Part of a small language model's weights: 8 heads of 64, 1529M tokens.
Each number is 200 + 20 x the weight over its row's rms, rounded and kept within 0 to 999. Layers, rows and columns count from 0. The size before them is the row's rms in percent of the matrix's.

# down: layer 4 MLP down (transposed), 1792x512, rms 0.0215, rows 569-581, columns 0-127
# up: layer 4 MLP up, 1792x512, rms 0.0298, rows 570-581, columns 0-127
down569,109,214,185,208,211,209,184,187,190,178,183,217,189,243,175,213,197,220,175,188,209,220,211,198,244,191,167,245,239,179,222,198,203,203,187,199,191,201,212,211,189,221,189,198,182,194,212,224,176,162,190,188,200,235,195,208,225,174,213,220,241,218,187,204,201,169,188,198,200,242,163,203,215,216,235,176,171,230,207,226,159,183,212,185,214,222,212,196,238,198,185,229,181,226,215,219,230,164,187,199,208,208,203,204,212,224,212,206,188,186,185,198,198,248,196,183,188,185,202,210,217,162,215,265,193,200,213,208,192
up570,106,244,232,193,163,198,211,238,167,209,191,220,191,181,204,214,223,211,225,253,195,209,187,181,211,166,167,190,192,187,212,164,181,200,224,218,195,246,190,235,218,209,190,221,197,226,191,208,230,141,195,182,216,201,226,200,228,176,217,212,195,209,202,179,232,170,199,197,187,224,207,217,163,166,248,221,199,217,211,181,185,242,194,180,192,179,211,221,212,184,179,242,211,209,189,180,190,203,155,200,161,205,173,224,189,203,148,191,207,232,191,221,187,230,203,188,174,203,188,197,208,198,167,194,191,202,189,194,216
down570,116,171,211,158,215,206,193,191,231,216,168,188,198,182,207,205,177,188,207,201,206,184,228,210,197,192,182,205,208,208,179,187,212,197,162,200,159,188,215,184,224,209,198,209,229,166,214,157,178,186,194,220,203,199,176,201,164,262,212,197,226,181,172,242,190,193,209,194,190,210,203,225,210,192,213,237,211,168,205,233,219,189,181,246,212,186,197,231,187,183,211,185,176,203,199,199,186,167,192,200,249,195,223,202,234,204,200,179,179,198,206,173,236,223,215,167,202,196,202,210,199,200,189,147,194,226,224,213,213
up571,081,193,244,210,232,188,173,172,174,197,193,202,213,259,209,209,216,181,193,236,204,235,207,209,182,197,187,186,195,188,190,206,156,184,214,184,211,196,158,211,211,200,222,193,204,196,197,215,200,198,231,199,213,220,210,216,238,206,208,180,237,189,191,170,185,180,174,220,210,174,230,181,215,233,179,197,211,189,230,223,201,181,213,190,193,260,150,225,202,187,159,210,189,218,207,195,214,162,210,222,190,206,217,203,189,192,229,184,222,244,165,157,181,221,175,204,206,192,173,220,189,187,212,184,185,231,221,220,188
down571,080,221,212,159,175,184,206,165,176,222,198,209,229,186,242,219,212,193,192,217,200,244,217,217,207,211,216,178,192,186,194,196,200,200,185,218,240,222,155,230,176,205,195,203,189,211,176,223,224,164,194,196,212,179,160,187,183,210,241,204,198,211,187,201,202,192,195,220,179,207,206,178,226,211,201,186,209,201,202,236,211,191,183,202,190,169,188,198,181,198,173,196,180,176,214,207,179,198,204,201,204,180,206,184,218,223,222,196,203,189,192,183,234,224,199,198,178,196,205,196,202,220,173,226,216,208,178,211,174
up572,104,222,182,204,215,198,176,194,214,201,236,184,188,207,189,182,200,154,192,217,197,208,202,205,226,193,211,218,167,189,210,222,178,225,204,229,246,220,142,197,162,185,195,228,233,186,231,181,222,200,235,195,195,178,212,190,209,184,205,213,216,188,184,145,215,192,228,201,163,231,207,195,153,212,197,217,234,178,191,209,208,206,182,168,261,214,178,231,214,177,182,235,231,220,178,199,181,210,215,166,223,174,202,207,209,197,158,198,200,181,194,195,235,199,173,187,203,221,190,176,185,187,194,209,222,214,213,194,210
down572,125,175,197,214,235,200,216,190,216,214,206,176,199,231,225,196,205,181,174,224,195,221,212,208,179,226,192,197,195,171,219,176,216,212,198,172,209,194,155,219,177,176,214,197,187,191,184,191,185,182,191,199,202,217,195,206,193,215,231,196,205,202,174,232,232,229,177,191,190,200,206,167,215,199,194,223,215,171,226,207,196,201,166,219,208,241,238,181,210,170,192,171,190,215,157,176,175,174,195,219,148,187,183,180,201,200,205,181,215,196,176,211,201,180,190,209,171,184,211,234,156,196,211,185,209,202,232,176,189
up573,090,202,164,205,221,228,202,218,203,196,225,219,201,174,222,191,202,187,212,202,162,205,199,223,195,198,216,200,186,252,207,165,185,192,179,219,221,203,188,207,195,223,170,197,190,192,205,176,232,190,248,190,206,197,193,169,224,188,211,204,216,213,203,180,171,213,191,212,232,201,203,191,239,161,183,191,228,231,191,188,192,184,237,194,188,221,220,197,227,169,217,194,210,188,184,179,221,206,230,179,224,204,217,220,205,194,193,184,223,137,204,183,241,242,216,205,236,204,168,213,185,199,202,198,211,166,155,200,182
down573,085,207,203,172,187,196,211,168,190,186,197,199,216,194,199,213,194,213,215,212,237,228,190,177,220,221,225,191,195,245,217,209,185,210,207,210,209,213,193,186,226,183,166,165,175,183,209,224,147,212,188,214,183,191,217,200,179,166,197,215,203,180,185,214,215,205,251,200,207,181,220,189,193,244,190,161,178,187,206,182,175,178,179,180,205,204,212,183,207,204,188,194,221,190,158,242,210,229,198,190,172,209,176,227,166,224,178,238,200,233,192,178,172,204,146,193,169,232,201,202,176,223,192,252,226,190,201,180,191
up574,105,192,179,190,205,219,168,210,206,211,157,182,213,225,208,207,169,207,198,193,201,217,223,220,225,141,215,193,184,218,181,147,179,233,189,215,204,211,211,213,192,208,194,202,183,215,156,209,168,184,199,232,207,164,215,193,217,204,254,243,189,208,213,233,213,207,231,200,200,216,236,229,224,197,216,206,203,217,215,203,172,248,222,204,220,205,198,222,205,188,181,182,220,212,219,231,132,194,189,206,178,198,197,209,196,189,184,179,213,207,188,208,212,190,208,209,205,216,178,192,208,190,187,216,174,178,206,176,214
down574,119,218,198,173,211,205,180,216,189,185,196,202,216,242,195,168,187,197,218,229,206,211,202,208,200,220,211,205,186,188,190,252,221,188,193,240,191,202,191,195,216,160,152,240,218,178,229,200,213,199,215,205,245,227,211,216,223,178,224,156,239,153,159,199,215,198,228,212,199,173,212,212,168,233,180,236,191,145,176,217,179,184,171,177,232,186,196,170,222,219,198,209,193,213,201,235,215,201,178,184,233,203,178,198,199,206,197,179,218,184,195,199,205,180,190,188,220,182,218,196,193,212,229,219,198,211,208,183,190
up575,102,224,216,198,175,214,193,209,217,197,218,193,199,185,174,219,182,189,183,228,195,203,205,202,198,160,183,196,192,236,198,157,164,171,216,195,178,187,212,197,223,212,226,192,222,200,203,204,236,212,163,221,219,187,196,175,216,192,209,188,181,197,203,193,182,226,202,187,223,195,191,211,204,231,197,219,198,199,204,212,174,211,205,220,226,210,189,230,194,196,207,199,180,201,192,156,208,172,211,221,206,208,193,197,212,183,203,199,197,208,186,225,231,184,165,208,198,176,204,173,175,204,164,160,202,181,232,210,232
down575,088,220,182,192,225,211,218,192,215,194,209,208,217,209,214,211,201,159,196,183,190,198,183,216,227,231,202,213,192,194,232,183,188,168,220,209,215,203,213,185,190,182,181,193,182,183,205,200,144,192,201,212,225,218,181,211,199,200,178,216,191,233,208,234,208,196,209,207,213,204,202,193,243,181,208,159,210,237,249,190,204,190,179,215,192,185,204,173,226,161,201,179,217,187,182,230,189,257,182,211,160,223,191,209,201,219,178,190,182,188,191,232,209,221,214,204,214,185,201,131,213,182,221,212,141,187,204,195,201
up576,096,227,200,166,198,189,224,235,141,192,188,217,191,184,222,201,185,217,214,190,220,231,221,179,179,179,227,196,171,203,188,227,208,184,182,193,181,192,184,186,241,217,194,180,157,185,259,199,226,171,206,214,207,190,196,179,197,194,213,174,205,191,205,182,209,178,214,197,175,203,213,222,232,167,221,211,189,201,218,226,219,189,194,203,220,220,192,220,218,184,211,181,190,171,166,185,211,223,214,188,239,166,215,229,185,164,216,145,209,239,185,197,197,200,173,201,226,186,201,222,231,189,226,193,185,214,197,198,197
down576,091,190,217,229,204,214,150,204,228,177,218,152,202,212,157,191,227,207,181,219,191,182,178,189,189,219,161,219,228,213,250,224,191,220,220,194,212,192,222,181,187,153,176,237,209,203,205,205,184,196,210,208,191,191,222,212,164,205,190,209,230,228,206,216,193,188,181,235,239,184,180,246,182,209,207,168,192,191,223,214,209,202,196,161,191,199,179,195,173,208,185,204,185,212,228,167,186,203,211,216,150,221,177,209,191,225,188,195,186,213,222,188,216,183,210,188,194,244,189,194,213,172,194,177,206,192,223,197,205
up577,101,248,195,226,168,223,220,202,182,188,182,203,189,194,192,220,179,183,192,180,216,194,211,196,176,187,218,178,208,235,167,216,207,196,256,175,215,191,183,199,216,206,172,154,193,162,214,207,216,202,178,188,214,179,206,176,210,149,207,184,165,201,189,163,229,197,234,206,169,221,196,202,186,174,181,212,204,197,198,210,220,197,252,188,195,175,168,183,196,172,217,214,177,201,189,173,193,212,168,226,230,197,184,211,235,212,190,200,197,210,206,172,172,245,162,213,176,214,234,178,214,209,191,269,216,193,199,224,220
down577,110,161,230,199,206,214,208,202,182,210,229,198,192,193,161,188,178,227,199,178,199,171,202,181,209,190,186,199,216,206,196,215,173,238,195,206,147,193,216,190,195,177,196,173,171,166,184,168,212,195,222,180,190,195,200,222,176,172,230,221,174,197,221,193,191,180,185,212,254,216,202,229,215,242,186,159,168,211,187,217,189,211,226,210,181,190,167,204,188,184,202,176,213,214,220,176,223,194,225,212,229,258,205,180,205,216,232,196,197,199,215,178,214,191,205,209,216,195,200,251,202,257,204,175,197,192,221,219,197
up578,095,210,188,175,182,199,201,174,175,238,187,221,186,231,207,194,231,162,185,196,215,182,193,177,173,181,176,173,185,216,236,171,160,213,177,207,173,221,215,158,208,233,199,190,142,218,213,198,212,242,191,194,199,196,212,200,222,199,184,191,198,189,184,183,170,218,199,191,211,199,174,240,173,161,221,243,227,201,201,195,211,203,182,158,196,211,168,205,223,182,223,167,227,193,207,200,201,213,199,177,199,202,217,222,176,198,178,167,199,215,190,188,191,209,206,174,174,241,206,172,181,172,187,198,183,199,184,198,204
down578,108,213,146,204,184,248,231,178,214,217,210,149,177,211,142,196,194,173,163,211,203,224,176,205,215,213,200,211,217,182,185,210,223,185,219,223,212,175,251,192,192,177,209,186,210,218,228,224,166,229,189,197,205,217,190,200,207,196,206,222,169,193,183,155,214,196,224,178,210,193,224,196,166,221,215,192,221,190,214,201,191,195,205,240,186,210,172,217,182,181,200,201,199,172,189,200,169,199,211,195,183,188,180,242,176,189,200,211,204,227,177,217,211,187,213,191,206,174,193,216,210,211,189,187,210,221,223,223,189
up579,096,219,221,234,213,199,191,204,194,216,188,197,166,195,219,195,206,202,186,211,180,218,211,210,170,177,182,204,171,222,221,236,189,184,217,209,203,188,205,202,228,208,162,194,192,200,192,201,195,209,189,188,213,196,229,185,217,171,210,180,198,177,203,169,224,205,218,195,210,186,191,212,169,218,205,175,265,202,200,170,182,196,192,204,208,212,215,155,212,187,197,171,215,218,208,190,223,190,210,205,213,185,173,204,190,187,189,213,221,170,204,219,218,177,176,188,183,169,188,209,176,201,214,195,184,185,200,204,216
down579,089,237,170,178,183,188,229,216,218,215,226,205,212,194,201,202,225,211,171,200,172,204,170,181,220,219,233,211,187,228,191,177,220,209,210,183,187,190,214,216,186,199,221,233,217,201,184,223,218,208,220,199,176,204,185,189,202,237,207,203,223,246,207,206,182,192,216,205,202,191,175,198,207,167,194,185,177,185,219,217,216,178,208,218,207,201,180,221,220,225,219,192,212,182,181,212,219,194,167,200,185,163,203,230,196,168,205,191,181,215,190,191,186,203,226,202,220,215,189,186,218,170,202,216,230,197,203,165,195
up580,103,189,221,152,193,201,205,203,183,187,200,193,222,236,214,169,187,243,187,189,187,207,215,186,174,174,179,217,162,202,221,149,150,211,217,174,185,218,190,188,179,223,211,209,186,189,190,209,274,177,195,230,213,171,179,188,226,218,206,225,177,196,188,228,197,195,217,215,202,213,192,190,186,185,229,205,218,234,227,191,179,258,203,187,200,187,223,219,225,215,168,188,199,189,182,216,193,188,236,205,197,182,231,187,223,153,190,190,204,190,214,193,181,214,208,184,226,205,193,211,183,216,245,198,196,218,202,194,199
down580,104,191,196,226,218,204,188,210,210,182,176,208,203,215,171,179,229,165,219,200,192,210,154,213,202,174,196,212,204,235,206,184,220,187,195,204,250,185,195,200,198,208,195,189,178,197,187,242,185,208,235,179,172,222,200,161,236,232,218,227,212,200,205,196,198,186,209,242,195,175,182,226,210,198,177,212,222,176,187,202,180,221,207,196,188,218,187,187,217,220,180,214,215,197,161,210,199,209,185,219,217,157,203,197,226,199,210,166,162,241,185,219,214,191,218,201,187,198,191,191,197,144,224,179,193,195,184,210,196
up581,099,233,176,203,204,180,217,242,145,215,213,234,195,194,207,209,210,208,178,189,189,219,172,206,182,214,175,202,185,135,227,223,189,203,195,147,220,191,166,187,226,241,203,168,180,197,219,240,181,224,202,148,256,213,234,197,198,191,175,199,205,200,215,161,225,190,184,226,192,215,192,175,213,227,189,213,233,209,219,163,198,201,197,169,202,236,193,190,229,170,184,220,221,206,187,202,249,197,216,206,201,196,202,182,191,188,213,183,194,195,215,193,195,205,194,209,213,200,197,169,183,198,177,205,204,235,197,221,195
down581,096,222,226,193,167,222,192,183,208,219,204,199,228,235,225,199,190,207,210,206,182,224,221,196,190,245,200,216,179,191,207,214,227,188,206,195,200,209,199,209,206,183,195,227,192,216,194,223,194,206,172,195,215,190,234,144,194,206,191,203,215,205,208,215,179,170,200,229,220,196,208,212,205,194,185,142,228,215,233,196,182,176,214,186,196,186,211,172,217,248,227,216,204,208,195,181,190,178,175,195,193,180,193,177,192,194,186,203,197,212,198,189,200,210,203,151,185,235,216,169,168,166,206,180,197,185,169,215,209